config = dict(
    n_layer=20,
    d_model=96,
    n_head=3,
    n_kv_head=3,
    head_dim=32,
    d_mlp=256,
    vocab_size=640,
    activation='swiglu',
    norm='rmsnorm',
    norm_place='pre',
    norm_eps=1e-05,
    positions='rope',
    rope_base=10000.0,
    rope_fraction=1.0,
    qk_norm=False,
    attn_scale=0.177,
    bias='none',
    tie_embeddings=False,
    parallel_block=False,
    init='normal',
    init_std_qkv=0.0704,
    init_std_o=0.0111,
    init_std_up=0.0704,
    init_std_down=0.00681,
    optimizer='adamw',
    lr=0.00271,
    lr_mult_qkv=0.7,
    beta1=0.95,
    beta2=0.99,
    lr_head=0.00607,
    grad_clip=0.5,
    warmup_steps=240,
    schedule='wsd',
    decay_fraction=0.637,
    decay_shape='linear',
    final_lr_fraction=0.1,
    batch_tokens=[8192, 16384, 32768, 65536],
    seq_len=512,
    doc_mask=True,
    train_tokens=84350000,
    steps=3468,
    dataset='wikipedia_en',
)
Each number is 128 + 32 x the weight over its row's rms, rounded and kept within 0 to 255. Layers, rows and columns count from 0. Numbers have three digits each. The size before them is the row's rms in percent of the matrix's.

# layer 4 attention key, 96x96, rms 0.094, rows 93-95, columns 0-95
102:121186156099088136175162130143110147109084157134107154117102148142143101145161172165226134096118106140145138138184134159169078084056158178137155122112127117131158136091116079108116138134138154076140100105189121152184149158157149095119127214140150108167185137085145117135184139083166119128
091:125107154081190152119104141148137200161184106168187176081141100124105095120144178150130121159126136132135140069167123104080161100102081060158121071162105121149146104115110143127176117174155150193133156104116113097180143148086198112152164096081163126165123103123099120076098136143101146132
088:124120110163111070131143138148104166098092116148135076076053123118066153083139166096072147113118146080131183125106141115092155143138154077082109129177128140138137112143114136131112191113175080137108153168129162175042083071107148118095095096092099153103118085088137118183140129154137079114
# layer 4 attention query, 96x96, rms 0.0954, rows 94-95, columns 0-95
094:141136130190098127129184068103165096027092149115078186125129132204060150128147145121097171142159105117092185159138088149145121146077144123092144130106116125129104095108093093121114150151161119124147163084056099106078155113136129134129107114156116199127159131154145129174121180086119116118
091:127051143090099071097155100128149116117164076141137140136130191099147127106149074097184093116098102119162133109160093103107052098149139161174180123063077130078135134103116129162142116147166148113178135119132127157163144125127086089165123145125139065193153136128138140112133108043073154120
# layer 4 attention value, 96x96, rms 0.0809, rows 64-95, columns 0-95
093:159163156079144182157172101114151080136136153078136127125115122142126144146117110069119115116111157088082102164120074094144182149053079083160125123119140094118102075099136144100138171087117138102076172161104120102137090118091110135131101072123109091158109145129055112188063168116129102064
103:076140132123150180121055164141087173091152138149168145162083138137132117145159063125105160134156096084125158160175140124103111108132195112093086137125096152100084088116099167164125082142126139158166153140131159069201120089081161164102162095107178136136159120171107113132164127176112129200
112:135117134139107101179130137159151132118122160089088155094141093137085141110140165150138105129108090071119068090149092137157117101190064137161100147154135090128115134124130081141121098078104181107077103092169088197076119151145133132114165185139061188120165129105199145154131067166165111136
086:142173095157128117148068148192161056137091106183148119198101147141153098091125130144091046163163168176163128122086126173151149141103087122161130171154161156115142162185086125079155159190090116157126137127108127168118128150192101125142165146125158121114177086115124130133136159121083138098
091:099120135137110104121138107079100157145139100109155111118131086145123127132127095163163181092100135038102072093195123099144140170179162116102122087159154159173136156124177167178131145122137114120179145120140115169157158157152167039116203123104097126133145147110057119124136204154153149129
090:095120122137151161119143164096136193232117102114101129127153101086081117165124129173160138150135083117136088104161133107075109157162174170140094122184110142137142153110143187132129085078097086108165161115123119108130208171123185142082130155111168140050123105073118128122147089155100134143
105:116115141148146117122151133099187142144122113164129155103178104094123167161126088141126135082114171099104180175147187148099065129108119149141179119036168124150117104106178128189121081089141051118102152157135167097143131082119194125156111129134110139154049154103119105115192123101110164147
111:120124143111114112142083128109141176110159113066145149144150134151143158153118122124179139114129163054095060133161123077187183130121168137118096120092124166151112086122121117163104101137161105105181151146117106125144150090070141108075127064097069060195123180208091107146099140115137100133
103:134140176125109130165111158134148126140177133132110142100174133091150146151114146179147083124110110118141161131132130174196086144106124092140168077053140121177108098074170078150095080152153066105114137131062085077094123128123142077060132051093104125139152150123153130068102092129169113112
096:196191148153104094140160111109162164114117161129193117078107160088086166101107125104082170095132177107112161174110129093128166134119103155137178118132175068148129147129158101131152134140116125150077091099154158146129121155104020145168069143173080095130104102136119115170123127114177089136
105:109127108089095043103065118147165101128117130209166099115118157126132140091134115178140124125120147124071144100119160199179130138146180131077177173065137130097170103126142104147115148162110141138131095117120100104181090100133107161121167089136153197129130162143117136050142057134155141148
095:086099129164167119118067146167132115097118116116109159157061129180169159183138102160149183125121096158156076120132074149115168115129139113122101156099145134149132135095120175159138106107107145199165109066148071166144177125120114146125128168123103109120089095219095113155113163208128103173
107:142143124094155117184078106104184095108127160128129149150134142162081175137132158139101096138098124145106086122090116175171206163120071107188123197126129069114143098119161085106103119125136169109112141120107069112075082129156152170127077104138071181180139143121126135131080148078123095081
097:093149146098112134111120161170137138116127113170135103098108112094131091106138131122102134120150078157113193130086114130091113154170157045069093130144058118087127167184088131122123111109110170151083119131104146103155145127089126155144160070136151148069134111137143132081078070248101113114
114:144130162144101119104198144096122173116126089127134119064193056050177146110104161133100122098116160163128193140119200086106100140137116140054142093122123133119127138162140118133108131097176087098059132131171159096109104127119145082192114152123113128103105116117138117131152145175149091057
102:186101123140125118131127138142162136099166155109134149080109156116157128174112181043104110095150195075098156158144130137144150056089104189121152149076147099143143116122160118147129118158147124088099132115124141125149085084097091143133113107138112079173094141221127116215126077085125087130
103:093087138167153125150172152145123126148136090154094162129095118136194137152123082124177138103146103155183145147159129082052050099111131115150172118089119138163113143171131171141155121071114080160112101138168136185128208146089136140128141124092138086058089145118202113146122140163115162161
107:124134124081137124122067120112139029090119143118128077137114137184101096112126206113096115170100120117124112101062114167160162138097096080137135182122103147078133129124102127121093173082088214117086100119115085112141083097109136175141116078132145147199096148114101152086130147116152141095
110:120073120187149161131146108158090129073187134170110128114066136148231138177119119065150130139100093095131181130200108153117105094118131080070130122059124134153130139122123128137135150169183116161144134104132148136182138106140148118155160126102181088129111163210135123095108160117124145156
111:143152158094106140118134114137131157092093146012130142153192128158121148127131132111149144138114106030098076123175112126177151103176124199124078139138143128101121144111143136135117114125142162121158125113139124149114081104110121135138116186131077093200162149161167125168180106105206095168
080:132119158163109102144154155125141127187141109107132139052153148141106099111126180114119122089133172122098114135084159058124111077120157180157175091119139138169112141141167204156148152132135096115161126123145139203142161132092058061094190114102105065113100108145082111154163081138080113132
113:131116129114117153135076170171167096182134122201105162163208165150142117145123148159076079171138146138184094135114154143122097125101082169169093166114113159139113144113109160093128092160111083130130140140112115086123108119097145091074113060114185096163160140068211124132111098128082118125
112:162189110114128160109126071091132153103113128112146126125149100134066163145106156122086147147092158031104096146222097120161148111124120141109078091069160116146130093055153135161118136132104126087084147113147127077146084106132133126123038108125118157165133145136101114130127160110193073133
091:131189132178194130171102146178149111082165106077179126157129108158222145155131098093128138151137132071142103116116085149101136130118106164181108102105129188134096081114103130133129100073134136150088116137136135141149124073147151201138095203133113115115112111194185126132147153135136069134
100:097021105166162170139172155131084118131060102142101141106135081113130111123120108124158136156137092093177114071148109122116060116166100096118118121179095177125108167137094172106128118084118155118150127109165151204152149156128161133148191177119197137151143133087129147145161157151155175144
104:132127130092146194109151096095133093179128128095151125139092155139114141123140160103130144137105152180086212124152142130124102156114150181059124131058100082091140101063165157088158180077115142141105125144106086079124111141075153100112099109138202112136062107146076130148169114119108148076
112:079144118115150186098168136137132120137116115142183148125124188110152123109141032131143139096120123089121206150082161117119151127166148135156132124139181100135130137133206177088144132164104179170123158096082116117180114125136126087100137206145146118130184105108102125219119167096100151123
096:131170136111127094149115096106134125129085104127157145169107160145084172117134097179131152097150145227094083172116074165167180149124130157155142125088164098164149061121138129177147179143123116179136103130108102145083121166177095145141082117132053133091078102138053106127077144129115106138
082:106124131105076108115088118155087158096117101142060116088118149166097133124140113165112155130130073030131132147153148135113094123182151131134154132077130161120101115124107082171136056085068155148104113161141172127184146102060122161069109068126136113113133159112151120096109067189126163153
130:136081129174135153144136143120130149121124150045074143186132144156136142141132083119166105135145097181185068129091142128124135131117076152180108164135112110138093147128114065102144072122116134117204142149129120142058139171129137116082115217138066084120149125140169132195161138092096160143
094:076091085124109094073152072109135128113145114102137134104075081109166146180138077102165147127117129144118146102103118108072143123108137100091137179155143108103133176185109155073145124118112140069112139144203143140175093102132163148135133127152099142104071169152053120175176163084087174082
085:153179160213082141144156058127152131142122119115173124099139146141120113119129139119114133067161116128128139196135142117106144150107111139157174088124144095129151156170159149093141077152166061144096111132085189176109180066101088077151108151120110084067118115118181106088198104124141108124
# layer 4 attention output (transposed), 96x96, rms 0.109, rows 64-95, columns 0-95
097:158125141197111116112116142165173127120106110138105175146118112133161142127124090135097173085123139120068123046145153110173139091106099062131134116162157120059138124118150182134099116159150051102176141172075115163115140078169183149113225161127124130106101097158127079141124128131144081130
106:115132136065165166165096107105092116146084125103140120164163105070165099122109163128084097165102153139170106199135131083104122093166121130188180154155149173126080159157093129141163134129159128140087154169152131149113147180167143118125096040096110152126183131180093188102153120143116178098
110:149112093164136053137117124134113157135088127117133118079120115126092148110143151095127119104150119099176171157079078144101069168133093098066096108070091102155136058151163108136109150134075165100151125132110059109120111121081061066156097101121185129147162145188079125081124110128163102142
094:133116128131155184121213132123122151169150115149112156140093111094135179127081103086126157173139097116153134110187141125150152163143128147076123077105067138177118205089136124157125123135146153102160166052151166119155101122150081148146153214093111095108148110107162060140115118074104118168
091:159208153108138087167119100118070162085125074194124169186141119138102168150180099145140080092188115105150136135081127118138144179118106117177135145145170151155093132136118145116112151109116142173086106177115183176153156154078146094136143100158147117210097145140123137143146082129130130062
093:171147132082172123107121137141095217160155071106112121132162124117072086152193138137084071129163099137176130146142134145094144131157096141197070127148148122130106075156118119090104117128133150177069120169177166121135159138114135101143065090158117115138135190074117158130149116198156151146
116:125114137118076093105106103106170077106177169096106081182116149105090107125166132167101075095107131182103143115101121170157118112133117090144122212216155121113153120128108143124163083113147109180115065160117131085137118128138123123121191129145102140144071139096185194124069182144121141125
106:149152149120120104106110112117123109082096147113080137127180094116153151094161092175159142062144156089071117139070135149150134123093161092223161189143158175103137155157080090103151136152144127159160129163058104153144131137151153108160192085166169147148091105189140156141147128130148140074
106:181109166146071128122160154106087113086136110105156103156175118095091084128133115159135168066086141141107173126121122129138079127105155102158105210117130094099170123142093100102126110117112128103127138127095041070106093100162134095151190137145199102136082133142171214101097135113153102124
109:105121103148081131124103147088203110141095174156094138129095125169136117112117086109191104092112158167053083099120128145131159082086150073095143123146103103088187129148174179118113145113124110152192083102111116113142134077106119160120145187177154103094088116078181115143114141100079090169
104:125136117140132189191146086083063104097154139101156091108141141084115156122115169148145175088132134176181161147101111127143129206102196172093161154112131165187147166166081099133151124062161166125156125095166110088127148126115072139116132129122134143175156122199134170083136169126113117137
097:155148093078159108157078094072187125126106096194144152124150112101127145135099064183141126109133118115211161159110128124115090118141142142164158088146111133133111147170133119084163136127077146116122145154102130173137136186149182053182094083123081126119177113175140124122176114133192176123
109:210123139220083121139159144175138133129123127129127138047142149120122165160117146111085215105136124093132164141080125159148104129126128104077152101131135126100146088148114090160121108123121116072184138101063080137127125094160095087164157151078124119127118117199092109080112174132168087132
102:117135141114214201158090126112034142146129116077129141095096104089112112116084159118085110144116122146197117181173111096121109123161167190099144109101144177149092118158150140156102129139127159125108162136156114140114158137151106156072059043115151134139182135133096169107160135093137112148
112:105172151144097127106090119117074096071167179096124137121084155195096093127149138120125040121078086150094125129121108167114151100134149135126090175160139110128135093090140158172120110127124165171108110162093112077147169096154088176082106107170165112121066109053171182136110113105096121148
112:084102120138069153082101130102218064118090175093120121157121109150181097082132104149168099088107183142045099092107142159149126107079103092128161159148092120127150148126162139112133107143188104117203102137093086122111104087131127170140187163168131118111098106122175112159141111123102123157
109:133117124040159084095113116091156123130134099159128123152072100091120110088136067203113067121139122141127090107151112110116102112155144158144075166129113090128134113098166148093159121190092129147095090158183169144153114130083185138126117103149078141086107129055183168187102127128154173119
115:165107180188152158149144108171119135134144127109134137086109166145146159150094163112093201151130119109183186142121134101140086181131157136089142071077149163114097129113117099167117128097135116081156162107113096158078162146179104131101152093097090131168188083214053120107138149133153097133
108:081139122047074128159105117118167053071103100141181097185126138104179118108139113205153094103113151127141076147119147098172093121110121151150153161119156117141110195114144185095169092137123114102074130160146120183090096158128183139149123121129093149121092108148173099154160094092138146087
105:145128101172110083133058122138163123122059173103102099102172156166145147122165147117171113121071157063125164179055116154118125151098118046144121133108154130127092099125088113099122184121105140148160141148092077130145124167121126121188127106130184159168166131207065099105147115129133140126
091:108130136093140136085128122086158131152124155142119148202104104145115123112164071148187078062145146145056109072148114154121167137102110128128155153128083144155150144132156139108089128165139090169139086167139160085129125079085136165110187149208139097141119118070199139194125083150119162143
108:162067128163112198069202169125119130227150137098109099149149100084111090114129139139112149133099125139125136114167160125141109120095088139147089181113104081116103159087100051167155090161159115122137124091165082084136116109214150149159151154119109091127140125136142122156072117121156113159
116:129135111176056106147126125130160134122105151134090113149191122167136100150162132120169127094111144166083163126095190126140146099072109016160127128169178097093125112130126164133131088046132104130154117127073063153112154107177150100153149136122128165155087067169134082091123129111117093127
083:100119099057126131085120066178197152138107136144075110128104112119186125137081074128111098131022167077186171153116119143149096101147137106149107107138156127106119145105118157124168111132117169103194156135097102155114109165176109111175117129097103156058169116166113141149082158142147133130
103:153142132087178046152112104162103136163132098137148101126100156141120138137151142110090086167141093102224136156142122098104077173194079163157092136055100116149080135112121125141120149138117143132058127134162150168114147176098104124106071078126081137150164157143089125124178077142158150105
106:128139143185133164145071142116165109114128101146138117155132169122101107166127172186148147109141087175111110078196172128100131139094088092142138112193196101126095138080138142152112130112175100119121152199146165101084143087169199158167149137122070133136111119152086148153167174196111112150
110:127143083109136126182080090156143102157090121191152131190163155088099145135091107063064073107053109097112119167165125151143184088165083151162163092128128114153111178110125132128088153131137104119141068135181202140131084113116151161096140187116090102124124137135108123101161135141137172145
099:150160074152143113128133117071173135115145112191121152098149103115118179152111069155185197098147126171074159075140135126131190103125170077110171101187099136135178122171150145080125124107096116128174133107068155108168125114118170088162163173112146137109091126081183100107114173114137132107
077:088119121068208099127095092072112118124137150073088087117136067102115111092133164138155127124131143180180124192110138064107097127128158130157135168110191132153108093175149075125150155126108146152095111112196081121109123149142105132068079062130123152155161133157075161085119158117132106125
121:155082114128150026063138173157204124124112140141102128086139136132141133115123132095127154181141106052103105134121114141122100112169103117154094134135100107118132094118134065096137181208089145115088118124111136102145059135102149075177126185106153095066121163112093109146119156146146164161
096:149173133115134087144083087140136129045119109168129147129067134094168148121185151166078098162208099120144134140071141144153145131183114176140127108161173162149113123115115141155141116175158137163092109132152172179166140115095161182058138103143085146130111101145099081146161174177131180135
094:092126139083090153123135170089172155132131163086101131157100128119130141112136074143188048115064159155076088091135127157130163092105133109064153130166140147111157117099156150118114112163099126184115124115162157112137087109099163183118134186173130111097081125050180130156064138094084122136
# layer 4 MLP gate, 256x96, rms 0.131, rows 0-25, columns 0-95
092:117130135145140146059170153132140074136065111101094147076083110126170144125139130119084169151149110134136109090125158127136089121085191139155173160168115097136188106078041090146128098141091140129173142114189100156154151128178122078088158134095107122168137167197151093140098112140139073154
074:138060135116137138118137120089146117200150089091171057147087130107138138095114166114128128142111147091110131114110096145103095148154176128129067137081146088104174087105113147179163099107133104165102074121186143138154178189066163135110146127122111153104142090221135104095098109106152139067
112:148211155129129147126122119112148180110079115095119106122166141093090091098172169124146161079111138101198076123110089049119120163089146120117145123128100171136159109168159100125135163113136199098114054068171155127112151100095119159136165090132102127119161167111098109162162152133155055114
107:095121177091144109145117136167148137109104113084138098115110160141080098155150111104159122135110076077128088139066173134066078201117159124105105084100182113103134127093099137100129156162129135158100130165168107159127088143112048078161108114068096103101104113160129172178171173133143193113
100:133131130048136150113122146128199129127082147151113126144127086074149134120158145073141134160056124106211131129160139171146157157088090195086139171108099132184122152106129124084045168118094097107114129135133189159106192166124117143140133140132134170161149102150123084097081097116130111094
091:144119119187183177093156160159085129142194111091107185131124081117126092085133095111145095134090079155144105085127104063084108074143151097150097164146122159113188066101115104119110158107166136135169131098132101153151085150117126070149148155089081120136075150156058150165140141131167137164
095:095136142134116150123147098148128153106109145069165112100188155095084134112107119147170043125150157179160127117146133083101166156064131137140092132071080086131122132076109167163129081147103042091111130122133133139096121184169175101133139115155153178134142120207056127127113171120129122096
116:137096104119082112096119134150135160173065100153150149140115135129110064157168171126172099161123117074088098127109151134151130150158150039132153152133154128112108132078096024152146131064167089116126069142144083162117116099102066071138147116184120158126149115072105117133135134172160119123
105:139106130116176135093192145077162100100144122149138131150108114143133077132165141133140145116128133100114160198082155172065179093076119115148160181149058121048129127117148114109135153116146133188108083125118107131094092154072107169184105137139146103154131147114107187194145124148051135103
098:121145139179154122135124134166123098177137080090143107144139162095123120087120111162142138106142065140135102171164179103138103102087136125111088132153099102063212162101105097186153116184116088112192123069191105070157142092094109108085180097091151139096124146138140123090097136079118083139
097:151133167088134221101182134140111156147160126110172181085119123109158119090127086136134160141124195167119129095094137104060142149054097140140114124132118105133147137156139109142090125125116136142115086117146028137097129171168106090141151139192109133185132153149079076123076179101160107136
119:100114130202109087128120145147085131118131124070138152199090095101148097149145151161150034153134140151097123077095125101150152124152137122185116171146081130094136111124153121168114137104094112156189137156044145134129183155124128121197191092115123139090166182157078113106142111092150119124
123:112148099190105111139109122123120096108182134153115124117148141106193127118138074138124070129095168143193167155187061077152156134138083139150111124155124114149137097060116185140084157157092102130153099145096161125073184162147170159153109162173095156175161106101080129109138136132110199103
075:147170168152155136072143145121154119113147150157134155137151169137068149120099098108077121090070071099143120114180197108098081116157148146151138139080182099134094120087143084164116124172152138122159119181158114182102065086169116128146156132163125120123141168135105102158048110109130044146
091:143176101201166103090149148148156172151123102173187127102121195202112124028114149070086114078110079143197110102106130111129162085171097082097140132136091119126177137089129125141106096129114162097125161147177075177129152113127111142101088136161108130118100117124149119144112152138108105124
102:071140195048176177152150106173173137114162119092132120154114128119140156082084082128178070124126161165144083146075160082121140075094076143112132136140105095196172141117119095139145187163068114116136133137113153118132061128169101110107110103129099101188147117102128111125156098156132104148
107:087129120171129191135120107155122147135205113171156185147050115128104127120118205117161099165085166165151111139145125103109132098169129180112104169145114087147154114100096161119096151153150084156121191171140142108156110100120103104118076148125111095124071121113197097148131198125152085178
087:130100069157149101149089133135131105102101147125177142137153083144155128174140128082154101125158108086064137160145131155071117153133152102080173106107121126103154105096141128092112123144106167198169103151092102154061091147136090122113143083145172198104185110076164098175083140056149157166
103:124142133111122162204136223139117099082193066156131127101140148130059095147155067100111091155078141142153088177128094077104112192115130162117091117180175131123165109155072105150079176145126123135125134135084112118152099068168140111131164135146147091094123141101128142133097179131138112129
070:132039107150124114068132137141145095083086108063120083101181122135108175076113150132115141141146116128152030146165154159155116116152081092093117126158109075125225069140140140192108103143125147130080118105165127111116132106105127107115095124077088138146101122131161163116138125146086173147
077:131079110111126136140215111107145143158130109148171140175132090110166117136152093113163081120121134102152157074175138171101175095104098106128147138072054095170121128120106147115084110157091132142112151114171152173128197096099076155083116134102149160092132141138160058208097079136138107103
110:122131117097148067102136158141139177078121076097189124144114093083155228091164155157101165162085112126087159136088114140090103123092082148079130167125085102139135157140156094098151131157099071083108046194156128140130088130084162105142148112155126145113113137096151119147145177092113127134
120:096139136109103164135143115104103142118149120095152139170060102110094131098128083128186076162106101102155159171165154094168083110124146100150100087174147107123131137110078046158134202157093099169128151092131099147194098146165110090129194154080175094138118131150134130122184148131172146179
080:121141170126155176154105133158123108073083129121095159115132055164123132151138113100148105136137129150183087113125106138074128171130199169108198082096104171132098136085194112203117113102152103116114120138132140217117121101136060179136091115159162176141169115115115106163131159161092121125
118:160110126117137181151157117081154152096085122114125126118129161123071056110136084158113114150123139092164070091169120121161102142098090116104121175147108125117154073093115093178118119156054128098075167119138160106148151173118170116111151106154124197190146075201071109117096134093120116078
107:152163133081146120136152075149161184137089100138116124049173128124165117114147139086110121129118086146169195134182134143139149167146081119116154147141084129137082068121111138139120070153183181164099090166156196150103120090122125152087126124106067149187149150136097140128111151073097108190
# layer 4 MLP up, 256x96, rms 0.123, rows 0-24, columns 0-95
090:108115133093063171084111145107157111104138139123168116141074133162132065151077101092132112176126149107104104164149134084053126114155103182066138186125131186180114135112180162073099129093115123129153122132096099161134172141174096142081118116105105161157146136142091107135064058170120094118
071:153144119104070119135139165127175145144150108172085097146105142113096110146132193156145183163155136089051139128124089109159109168133081130061064081100157091139124182161196108120083071140115145173094092184110087111159134097132170140098159140116184118132123126107139117067097119115105166114
112:112123137095057168111095073128164118122102128208079143124113102104159179189135160086163148097105121135126112137136115168113145130146069133123209166121161111132137113134094125085114107048164115155065119164135135146097109132158077177156047148139162125164155118096129113134153133147074144166
106:148092131065095147124090108161125084168126093078114082069154148105105110185136090112146192124122150075147160185163116186118157163098136140071125066132098111097175174137172136115137051158160108119104109174143130102104135141105089125139079108092126136144116174182143149135107153071113163137
099:131144163091106106097143116104137107104067228164093163136179063148147139129136139145108122127087096106195118128161124147136159138090144148098101147104121160187132089118120150096054196131121085092159150135138185142105170111112169119112097137116131166181161158128137168081153148122166182078
100:166190109124132106127122162115071096103080106139130097074140129101077104108139139149074129145120118090164099139112122094122126109116145067093146161174113178097186097086117087195099167112142172148135148117109161062133071141077075119140082118124076088136129098142071138162107055121110094112
102:100044180068108125096099128150161102157161138124112127174100140090128089168109142148171130094110132162146130144101089097125176145141146120146095176086115114135136148099052120167187151090142076152133180042140130165132122121143152084172153152123118136162128066158056121157156151146092159135
115:122059107150113164074075096133172115149117161137136163115143096092146077134151103108111138150179097108193116113159136151166169183091128076109207152088116124152064128133141099082138167118106136156091108099133184118114182149106088155159128148175140136093150073110075155123091153146095180115
111:109147156132152092127174169098112107105193159146168139088139101102152100124164130125081097148149164122097138179123132082049117113066136088149123188192118138093108133036124153115111106140099064157171082119094163188081120177153110121123101118118101083120105138124109163152095158091113119156
100:181101113131109128136116093109110115089080134177086187168090070112134163157153098118130098125173171129125111134138173112092147134127203149099187101135162110122124119193153087103079111138166134174177119141094091166122130169143116177165102163176171106041151127112183121129095099144132166147
102:125163148136106108144121169159118136107136109107136079103144154153125121095179068110067088129121137138117177143107126098144128122124096158140120113108156176055145160165110127098107078139185112040111105138141126117129128053128169132087088117174061134102163153096145121116103182074107198055
115:157171129161179125094107158144108133130192116114127134097118107142031185136122107138089137089154081083169158124125106140105142160052117159103123141181181153092122177087187113175125131107196126164155151146122124128085141152140153132119084176165174095091095129098090154123066147128139141101
120:143133179133139133089085117148107126088118154114137136165163169128156093089110118062116084157124082132138094124163161088107153144174110151093126221109124137115133137104057113094107168153112100110096126160097160163161145150158177102110166104124155212123169129098065091131097098055071120129
073:123194109142169099083136111128139170124158117156134135101144130197137087158201125176132163085170120084157143088144114153150137127040126172133148109135078160081076102141073189108144048102159097121094166135145119133140126155132159112112058131153159119085156151134141072100119161138152134130
091:097112123141129126121149130063115088108124099109063104184140087107103151210143166182145126190126111106119139158099156112125160168117157115163138163104153205154083129153117101099115152147118067145106136116074143108169080093127098126165127150170187102072121137045106157114123066112133106116
104:141110128120162171152122116144103167158128168187124128131175108078195166156099182093119096096184109091143086147117148110087180099178137091058077097108128096151101133120176129137123156094171086124125086133092140100130085148116152127114153145118213179144124138085111134145138153054122185127
109:140208150106101116151083126138120123131129147107106172053124108099077107103155085115064133089101131102167135119108137133160102160123084128118101112148135099156207045173070188063102126114142101132175142169154125110122150117103151086085148121107082130189117118106183113092157166121132147147
082:132196154103156180107117129103176073105112109163132154161095109135117131165106118107193138165142140053110132178069141167078162120078119075144119109135130093145092129131101100130139139117118200134170117110174112104117167168155064149172169193095151108111112143084154144087079158153102110156
103:148149101060142137084073122132159141128103173160208131126200155106159115100138109082135111134085136137096097105232149100154086144191124090126072186175142134122098150142130148151111145129112145110091163149128178096092155155142099132117092120116090133166114110120105092178058160151122110124
080:129136190127166145129139224133177132117130190124117141129130140131183095142133061093110112065092177162105141119077101143095109135126136186189106112124150118145177123125162145097142126148167125132154123100108094130087090110075162095142147157107026116073105177080118127147167140157131136124
080:106158120121153124105156141181171112138121154094102100188151141194137109124151113107174127158130110135136108152162071156132064208099114110197148175144103102139131126120130190159136144124113099131173136139145143178112199115093154132138168078130125114186120164095037144100165115170079094109
102:116120098142093126140062134133196145087094130119067069120133084168128155145099158101136136143171167140131118095144116106172143130154092034106131169145116083143189090151106183165153126049077155141148170124155127142139126138154079195111107128106113166107120099144126090177100101086112150160
121:163096123108142174105113176174104144153118124134169155049116121125109115136137135156082141132160101175139175121069121148087117092155149161084112119072120164100035121192111191066103079143122128139138133172103116127076152114113108168087100135154102122116087065153148120084088129178145123103
084:135134111152106068094151117123102168171135113080191074133153145142126130155154175160139103089142095094073121049161181158123137105105077086147137139076103125087091119116104154179156131151078097132115121175162175151121152122172149121167071125118082207077166112131096108146112112130094139095
109:096123177146099111110148157117155135125091122051171146126153132122176127149143123086139111048141139122148213115135139145147142088059169127142194099133132154071133148112151085159126161142111113136067094115133158099113110058141140168184125153135124096104121157086091142161198170169119129070
# layer 4 MLP down (transposed), 256x96, rms 0.121, rows 0-24, columns 0-95
092:116117121087097081059141150135129123169160138143131103088138161186149155122175107103093117134144102173102134146083172099078160105119106113102196142054148191123148101135151091103119170150097152148160099103102127116183149133156071133154175127110151121105187142155142178136084172099117154043
070:114121191121161056159146095157169119066136131131157104109121086134119112206113168146133138126161200135110117126136119100186109178177109131063124075119079123166179137112122048070134136150128082128088162117156136127120145140150141129103133101149126113170146052109060109123136124134128133071
109:106172116116125128104133117103100114120169169081170160146127127133151144116177156144211107094110184167172131058099103122086151135077147138135106175130150124160139144167193127149088134123140151155085103126115118100122176164158110091134113117084077179104169179082111159071073205115140106100
106:128162064080122154110134155156065096142134121099129099119188111104122113087050129087144108131125122143128172159138111100103139171098149140069097084122106142109106144089107130088200120130070152078131127163147117139117112072147079109124090093148104137121117205124185187118124140042105159148
097:200116183081109094154125170165099132136103211159164148125121088135126208093062140149063165091145091149186152144143133128134110152153119136116172118131129177135151052078131150174148129160134143136143141109099142126160130123135124158144092111116126097129150147124150203098048115122116155172
098:057161125153137113135156113171132139141186151150109116122069096120153103158057044128129089116110112131129171064167205148097148097112130115122180126143113136106117072056134103102063139155134105133126142088095117114147120120088150148119089058109147089177110188177150140113158120110141141122
100:032139081114124116121087147086151160188127122107094099166118081139133128131127129169110118128151159118165160131155074124107155142065115145146098140147126141120109130128087132146122064076103051130136059139122132115114110131185082111119098143193184146079151145106075156137104139170130148213
116:084121084111076164070140134112156160091128144115126124100165166125177130118043094137110141104125133089148124164105137116182145163074182069095172107138096121114200125139120147129155144151134195125124122134084098115097156150110139111108183121171084190103152068106094181113164114141113099068
110:168095150100102100125144155092130088146129132109156111120101101123154063084162148073120126120163130174121152193110117138092135122075119109105126092141046084048083134082091164116169076100094143172127090136102123155117125137128188144094140100148164122091097092135095198172102106130085177141
101:255121179084116126116141174105102092132091150138130113135124140153109129155255107132092138165113204159119094123127117090179135149136155142150150111098101119117130126187110116133106143129151147114134127120081122141092110123158097144118164154099105136106121134107136099155140132104111117152
100:128153176115112155149176091168145114130094140140170168133105146187105132082050152138138144140133148053173156123106158195119145106063079171168109126120106139123134108132122148095134116184151145107113116144174199077150133134084123143140127142158051145120123221183128106163109121136110130100
116:145088133155154171059144089084111096103137130112123158132104140074218152134157110122141104085194078100074102117153156131187141127118101137088084081094112162192195112128114148151071072117129191115132124142128103104145141150093121156145140141113089169149139144095095127114189180099132146130
122:075117068150173107175155102145126083117084149145174100102103071092140106130144132178172095121103135089151134131187109138148094166090169119135148153135119161130084156120052143129187112090069109081112141105145121167078106175134097145159062154160156167129124103139113188141122136158179167096
075:177143111151165180205175104130086126112136182123140081082133150134090108128084127146102158097082130092163155140162179118147128126134162075116147117197171074131134176073192173112124111117171111142148058123105150106105106105160132151168134165182113156107139173110181136149095095112162133141
088:149092134115147132155067149070192024121177074143135133124140070107160150167146089112123164101110138126117145139107124047157124173136148146122140130090119114121094088133204129111121105087128177159138095095126126121149131154161109097157175134145134140124122188124155038094156091107133166153
103:162136112088085105162074142126080134163149145146154150120102154097156160185199092143132130103099114151104140112165129101140139134169133133147154101189148133172146187156169123127143116091122163130185128126130076110075136174137117192102076131141139113119046206156133134140162120041135124172
107:014136143125098105129102091117128095045100131098128155150105170132100112145133106148153156140148132180101071119139136108154122116089138141155144167160093155125107107086083167125169088142191078101148124169091145156094183106056154076121074131074122147113132104133149117115066131117167128157
086:164151127178068133158140134091159143190095138190103111100141099089107121114201165097148112159145178132049090172060150159077105081104057115121133104104117105145124141124141113126137128156128127139119077106102070093123104110126144134174138091126174117159129100176106101085102184115102182141
103:086199128141105127148122125123143167121173096101115089193083097090102193114107136106174149123157183077136097121109126101133038110076132186074197123132113089140119168145157065096100115112105131090092145104081120142092157132166107181100108152110144070130110098117101088116132145113137133134
075:114175151127139149145151146135110109146186119150079059150157104169144131111206086135158124124210097086134094163162118074145150136086124086129094158102119198161076117167091062158135132119120139152124128100180139097138146100148130121168089073094136121158097196096153095136104111122077103150
080:130162154144146167097166153176090126137091090106124155142183157166120116148135132159179137152128167135192129169148112075111174081164124194048153149107147111146139123102133226120197118104156110149127150117137123140133116143078116179085152144148161085117072137101122134120122080087118085074
105:155103167196157093169089137086172111146122150131107099109168092130149052177136112139121145099132133167072159165154154145178144112108136137138092138095085160099162168113177124182117173136165151146158196076084143091135148121133063143107137213100141113153152137148162111147121092148144185122
114:195111076113111138137145128069054126096169157162079067186152105107168094111149105149176105158138135146106103134121191126084162155121170120106182128144104143119131139127099114125115088074158172119123103158047143190087135164090100107193120153070120143153167133101143119126102130097161140124
086:111158156095104124097154139164118090124092083118109214110175151112112118074155098109124097104073065144179049107106126099150127092137145129151179123169141139108148110067065158151100157101170110110081055116128165141109134116131109163159137164089083201138168130109124127143087148148120150147
112:078110156124098137153133138110123127133099141202104126117133118093147118095138081069142129120100119110142076104124099089198123101039096122129088153120111129105147148064087151158144120109175061104133145073193112202145122097114084114139119122124164041119094197164111094139112131120127146147